Part of a small language model's weights.
Size: width 96, 3 heads of 32, MLP 192 tanh GELU, vocabulary 7133, 2.57M parameters.
Training: a variant of Adam for these matrices, 131M tokens.
Each number is 128 + 24 x the weight over its row's rms, rounded and kept within 0 to 255. Layers, rows and columns count from 0. Numbers have three digits each. The size before them is the row's rms in percent of the matrix's.

# up: layer 3 MLP up, 192x96, rms 0.177, rows 57-88, columns 0-95
# down: layer 3 MLP down (transposed), 192x96, rms 0.141, rows 57-88, columns 0-95
up57 107:152075091114116121132146155125146149148105107110135106179107092146133120116106160157133088143114110165123126145100125106170097100137130146146119131115170122109170136115127127153138145080080136175132098161151142150146126101155111152165093105134092131140126117115153087133076140117138103136
down57 114:148118137131119120136101148146119129159152121127121130115136132116150124149114105113125087130080149172129125138117150098110119156177146169176107131126142093116121095085162108110151119145141188089120117143107107131133121118142098158115142164186179103111061093122109142118118134130094120143
up58 108:115133138148159131110146141146107104137135122098111127131128151159154085133093113144125121162090114141089154146123140163130168165157157134104094106153128148111084103081142089141089116132113101151112108152136124146077140130124136137176144122166154104157149094155122135136137091106072094125
down58 153:116168103120128129134169131130128097138162161143119081126104159101133112136085111119149116160060127128146151131113089115100134160156144146163098143145142128120113152114149121158136149103143119104116151117141108129106171112137149117162097165204115152121111096141118128128127119116092095085
up59 086:128118132138111141134165108134157137162069126144124145093117098127140110141118164138100097117107126128098143148103128120169127126142204150133150119113153152089118122112116149138096115122099100104128157177175192129131097152149162144091114094134118110119132126181118123132129133131087134149
down59 075:142123150152132127107140082121105117129144120109162116110176097143140131112192120137122177145187131117141098118143149136110135139126083117098098132150122149084120120103137134137168131149102105146123146164071099155132133143141112125125123112050113129154122131135110086138097118138172144114
up60 094:173101125134095157127134127148159174121111171138135101120120180081115108132090163149134089089099144132151114095122151188126108189160157130105113123148143122103110119173139119112102113110113144117117118117122143122144113105131134144099119094148086147124117112158103165139109116104098151121
down60 091:131128139103178116102144113126143154080142131073081149138094136113106119120129171095111115115070126125099112129144122156146170165129119146126115122157194150109130150109111105134095140132104114135125109123119139153136106111134165160133112126166135168186120118089138108124093152153107133121
up61 102:152158129147133104163118146147174171161124172101121136168158138100094151139133148138146115144114138113136147114099101128123128116137131100157157106135123098096146162107125142160126121071119088098103130129104115106137155114145166170138101095142123122141076126106143168131150110138097076162
down61 100:116111109115128147128127131098132082103128072156124127091112091145100161089125095140102137151105132142138095146104158132145118165127125157122158131084107106138131139150145154126126114115143138127132132114193091124103134149126119087117140155179151114130209112137160124137142123145147177110
up62 101:154125133077149100103129123121146124180112122153152134132129127099158149094099163133112122155125155121086136105101152146126167098124134107132133157145169116102132166137155160123141165106145086082122148165145167133131090154099121148065132132132119085172138134130084138141115116123127108113
down62 098:110151147131125184146119138140159093108136135129127132118160086119122089175139155118168168146130114128161107164165102103101102134179113099125123085111120109108095106154106137096105138142171108154176143104123092106108109115174110129153133103124144142108111140113149149125111115101094153117
up63 099:122114134112106096166138125154156108148090104115156130117122121151154149129090128124155134111106086122093105131109100134157125146131140158132146108162157129128142104111118093172124145119108105126132141152150145122104108097104212096146089163154135123106133109128118084186088110111153115155
down63 102:167125151119107124142138139093147125103091135060135120160108123125119129124157117134142138122088147105112148136107089132097111139134139139113173141137142171122148142103076136134133117120149136128095151119115126119210116124111100123116099155204144129134120107128098176131168152100106123130
up64 105:158087150104151150136169134134127126182075145098113144093162157066122109121136117145160064124095139137108140121148120164157175137136138089124115143117146117116117143144109148146082124116106154137133112129114111158113126106152123182115102110148085150117115136118139159107106128122103124156
down64 088:151134109112095080110108157152120155125168059135151116153107167119089142094089142139123126140108162125108114133104064171153164097128119098101159115132124176148118141120136137135123119101170135160125157139129114109125083129158112139100118118148103123177147132130159130136118120127119155146
up65 107:104133120126104124157101165092161177151135114157114113134123146163138137119062076185115143118105139109111154140080144130107183126128102115173099139136109131114142128161140129122129132130117147137158119120160135116118100166139113137086120110162134143123087114164123148102159096146114093139
down65 111:145121152141122138128137108075163114153135137079139096124142107151155127158119112104148129130111145146140142156128112097061117100165180156141070116111105167118122165119112129119095126135148095113127170128154151140137118132104093125179113197130119119131118108114121104153118118141103146108
up66 096:150137141131098114149129144104130180112103124086158158110106107138124108131138171127150122141106114150115123121122098095130127140132190153145166090129165136099086137114126152159086151132111110149112156179150148133142104132097150115101125107131116167109141090143172096151165101153093102140
down66 089:123145167154138116106121115126130136133124136113119146122162134135137119103197130118124122140205134112123120117169133123134138119119108104122107131157130120043127151098115109148150150135137071114127141152113094167139140152136118114124135128026106140132126123156113110103126127107138149127
up67 098:126102162149145123104141116144126133164127100149135075116162150184124100130103120135113111089110136147087149146094120100138134186128117148135096136142155142138127118096115096135098164124081152165123115126136110116133101098093148157153166136168109110120133136127138146155117087127116061142
down67 103:169181136118107136115157108094111105158138079118108129119144132121145122136164118096136164165116161131146107103133129124154148119093112127126148158102167104136098101136120118068089098125115126150136146117120131103130130152158113089125140158138173159166101112167141074141088141118117096126
up68 124:174084143124139127158134147107126155161120131119125113136140137121103112145121115135146124096102142122100179102099111134165144132166160107157125131135147155093153146144100143143103126122066097121118064155141108155095106108143175170134137131141135129125096133167123142157079112118096158154
down68 127:153187094145164134152119113098136085112157154117136118162116127091118143133112145153100136139079100084131088138150127159129140120147100140121116095101119178160173124150120123166164143103126124121146149130137129115092118103097108106148104127170137111118096141110162113178107125140141152095
up69 092:097132095137088126127122132177117131161130160126143136134115126133164138172079132127129109111084153099140109145110101114119138140158165123152153132139102129102116150178096139162127139121105124148070104168130166101124078144106151116134100112162115176096111088152112129112136112139087115122
down69 097:127106124104117107153125152159132157136121133147133153142154112158128145150107113140137104123017120135151084152122095107129097113167121085153128140122136120109148146151096115183115124134111126155104099129120123109153136144135130127155139138203097126112136132139134121132133128084078119134
up70 106:122093148161125105152100143097136139155135151124088081182128165125105099138108107122131122112111151145152129116094128089140091114128140113167120130148171114128153144114126156130125114150101146152085075142152120093111106130140123154125127131148129141144092152145073132170108091142122162183
down70 095:119108086135136148139109126116125091074119166134148136131140127098126104131122093123114138129145096103123129095188146119125121112071142114106137136141136157172176114122107085123143134117145126120194139154110121092117149150156133136150159086153123146184140120122169113106140109140167099104
up71 090:129072156107127106138116175118109141128137139110082138139127123155102121112121155123142136123112117156138147084092148120158126170129115112175126081114163110131164115102107163148118125075127133134118138155164093169154147134104145094147119121155140164147083136126125102119100133099098141182
down71 094:137151169127106129127092157170107136086125121163130110121105141151116088134114119117125124123208154089113134107168162143105140139081169129139085068119133135158133138141131101119155119113096120155144148163117139114119110104147102158136116106129160091112110125144147103130146133173134111158
up72 098:111163129157107073139124151148163117125096173115119146139084130182168147084102183151102161153121117133122116072082144124172159129135103114168111111134102115107144119111110121147124128097136102126135142133123137095100136141141115148151093131127122116156133103159117135179114096129123114137
down72 108:150088162122122194111130142135138132119137103140125121103159102102122093174115131132151082124146176105121178149149105103092140096129143118091135122121153119106098133132130088111116098158117140153120110122099141138127123135126156108129154118130133095167146137106113104103192164146128183104
up73 102:164130110159148067118120127118128141143087170107158162112146126131092153127138101138122101081111124155155163085113131145113141143130114063166118131159166138117120151104137108180135133143118097110147114119114139131147156124093168155086106123157100132148099138079110144110136120145128117141
down73 098:104107128120139162120131181108122101115122118181136095142103154139149133123120151151127157131084138123113102075142134114159072193090135139137135123160082117084148104126159133164144096113134169128146112176118153119087117135094117116148129169126111134124147112145153106118124115118146129151
up74 101:124104115120099120126111100152163188132145104116121144109111119139152089164101122126167122098103168102124127125107109118098090162128143153114149150171197110129107152142152118135107125119167153141093145139138145120148087108125159105097151133158086144130086145104119146119138090144108148159
down74 092:177111115113128121153112095125129106105138162110079133152148103119139128143125173118123119072130130141120137147172140103119174116126162160135100124157158133108128133105100124151100128080118123124141163089129113105147156087140102133156047172149161133126143143104152134114135137155113135101
up75 110:172120165138135102119163140090155154160059150154154136104154117154130101122127109144140101142115121139141122126096109124127108122119093124134117153126139116127162132119094130169095149117134139111148132123110133152132124133131180167150120163134035096105119151104145100111131131157116078122
down75 104:112095079116157117108115132172152127141158105145133098126081102113138133161121143123145152105084128149115079157146137105122107141171137086152108127118134164051107118109146128105120114143122178132147151143126131105127138122114116117125143120146157142126094130153173131158140179079146137124
up76 105:144134133109103123120162166093148196121149134121136175134105119125106094145075121172113145119108145121141149105070145120148105161132136103151108095150145113118117172132131158094125139111130120181123086161151144128131147149122162144099079125149095148145095104122084119134134129134123125124
down76 109:133131164106082151111172151087158122126115127114129134129144136116148072154120140153115153145080131105089156152156107062085142118096149122156076135148108143149151111097125144119165133130144124151124146088108152105110129109111146127140143131173114172127131106108154142142121135108095122090
up77 109:136141074083146110117136137105138107146096151129120153141149150121176133091090151141119150168108140138093152044102151129127152084131116125159140126115144120128105131130142164113128115120152150107121143104170140147134133128109115156064139131163154121164131132101108163107161107153120118107
down77 112:125104167130120149095116092119157161129137115140141058101150132138122148149147103135152143165131136141146136112120100088102098122131117116118096113084145100122108113166105185095113124177113136162178151124113136122107142140157069124143163124129160116132124096156108137143095151107135157136
up78 083:117148116070131121085154198164175167124076170129117140120085124161135092123098136152136141140118162108156121119134123098147122138179115106123143155077170140085121153140111108139119140121093135168136091145151130145108114130151145148138103114123135122116111129123106155125130114114116112149
down78 069:154106141195135124142123094088114112127159089125132175181120120084146145149176125118117104107153104125123118097126111138112136107108150122135161125168107131149149098139135158114140122167161132091104122099111120126159138144125128135074160158081093145131164166138139111138150136092134134125
up79 108:172119129146168134129134144079138165145132114114143148164074137092089108136115126145106111141093105098151128161110134103123145098112142146163117113105128140131163129169139172104167084111068119137131116149144153127120106141113107114109101113183150143112145120176105125111135126123088095140
down79 099:100160110167125096120144150151134121125136080141125123107115149120118148084137119134103152118079132147113136081144118137167103123147105164078129166106102137130168117098101120089127096146107086129101167135166131132117166151157126136128131135148118122150133109175151094135152161124159132073
up80 111:161091127129092088159132151112141146135110133118118152111094114121170103157103140147135138106097168124111147122139090120125122129136199160098145132102144114110137153144118104139100133141134163103092113115171170153096084150132184120115142117161094139095109121136121138094150098161140150137
down80 109:130093143127172120136138094123084141121163134116160106141148097160143128109129143119113168096133151133082149157119115103122130125145143162114148130093097144100113160125108131182087115126133074108120139085151128097092097170139141170137142119158111107080160153094146127139120136139136165132
up81 109:102116154165147095143115095123109094172143138108074137147084156120116109159085128132140136089115131127067153133086138148131136139147149161122135098143150142145113104122148134109149096098118135145094138143121155132113109131125110157123112140157157187159142108107075130157120113107082115148
down81 100:116135155158150158075135120094074092112182132121105130096137112150104148152149180129107120164174138113136133121124141141152133092125109154103146169115142128160126104154121097130175165090134106123136113156116111097110108151105139127134133080110154117106132117123118117135117135147164106074
up82 098:147130174172129115119142148078118152121153136112124114128165123113148153129142111147119131101099123102119135138117141171141164128107124128165093087150126108139118134151098155100106169092134088127154071159128157114093087116142138121088165151200109131108123125129085113133120105144138141137
down82 098:122170096107130116159096148126151135128125114141158134113123111109114131131157116114143121103187136127116146112155116113102120050199123122116153147088135088110148126175128140080151121114115135129147127145121108169124129089123102145125174131069157154142126156136144134108104144116162117126
up83 104:128167079097114140135116128101159109168147113126085126170135145103147142087088107145161104157098126114128156120127115093136084099133123108129168163146169106119129120153158120107135131094124111100105130131129164115130084127170121144087152135163122105156164141134122155119157116131104147177
down83 099:168141184107089157097098133143119141105130156142075099110130152156129138112154107115173111129127113102120137127107136071122141136093151125113114130104135092132145172119125180123121144147116126161139184073110135142089102138156123152129136125147165119121159144119084126144117125129116156093
up84 109:134151128131119107127132106117101136138101147146103134131149105107149140145133098136123127161079185178138141118105143129154141096126176143083118122169131167101118136137143105097138122124094091099159114147128169127101131130115184146118144164153163128155130102156067150104099098128119156149
down84 104:145171132105151115130072175092110111140155137112106071139130158135090154132149099140136122128107099134131136102093130184134120112137133102204112101124095114111140145105143154169176123101122100111154116133164122133083139119148121124149126138120157127112145106126143112149140119107170103134
up85 121:134115135159126112138154127093150128143110141136083099128173155141156099155114092126115127089101144178099145162106165144132156136151126109160140147141123166085127147125121118142104087143092118125096103140150157125101086138174173129132137114137136122134119094161125153143091074094111139156
down85 118:134137119118149145143105133117159125129129158127132108113118116108132143109112139123133179089111149086152098141114117159105140135174099118159099096152051161134163138138161102124109116107155138098138109106157114131123121141105075132149126123157079113154140152093149149194097141122126154112
up86 103:117146112143124086155125156084178154138156167135119137150073170136105095116090133162107119110104132118151159104100126137087112144114098104175148115122120117122126159139109123168173111122118134125090146157133087114159154153120171132100097113150103150105135147132123131150133115109107082125
down86 108:124101160158124095112148174080144117147136102143081142126133125105145084121124115139099165123115148110129124126137162086098134138133167155129041138120117099141109127086158157175140105139118130160133137093139166137160119147125149135135144121174132096141133109085152147112151122142127116111
up87 094:104092123136116102107148137117131116168128112122167146168141082082128128201106117126116138122091147135094142119117111115170101089109099160127094173145156118130133164140142149121136112147161097161125117152097140114119096118119126117151122136163120087137132148142108098167120121158139161080
down87 099:157091090187118140115134154137114141136155099103131162115138140147122126166186104093144123124201112109141140115124111105131124106045135113127155138122125099160159146163125078132130147124121126145139094161115133103128140146135109103100141093151125122100116131119111119170150109138131113111
up88 099:142106158153118102171116139092122165161137183090107113171090158125111144156117083144131068145119139141121148154115144127123181128137118099131132137160128115098134192113104117160096109138143115134119112141117107102144136126093151162149095124138108121128103085107120141145134107111091128152
down88 089:096129136119140118079138099132135132102132107111173151146156123089124120112094132119122124117104123116111160135097158151141118094112129112079136109145106114153188114145143147131222144140122110126135152095138128126112108117188097129127159106160113107149160166174125134136137104136146138113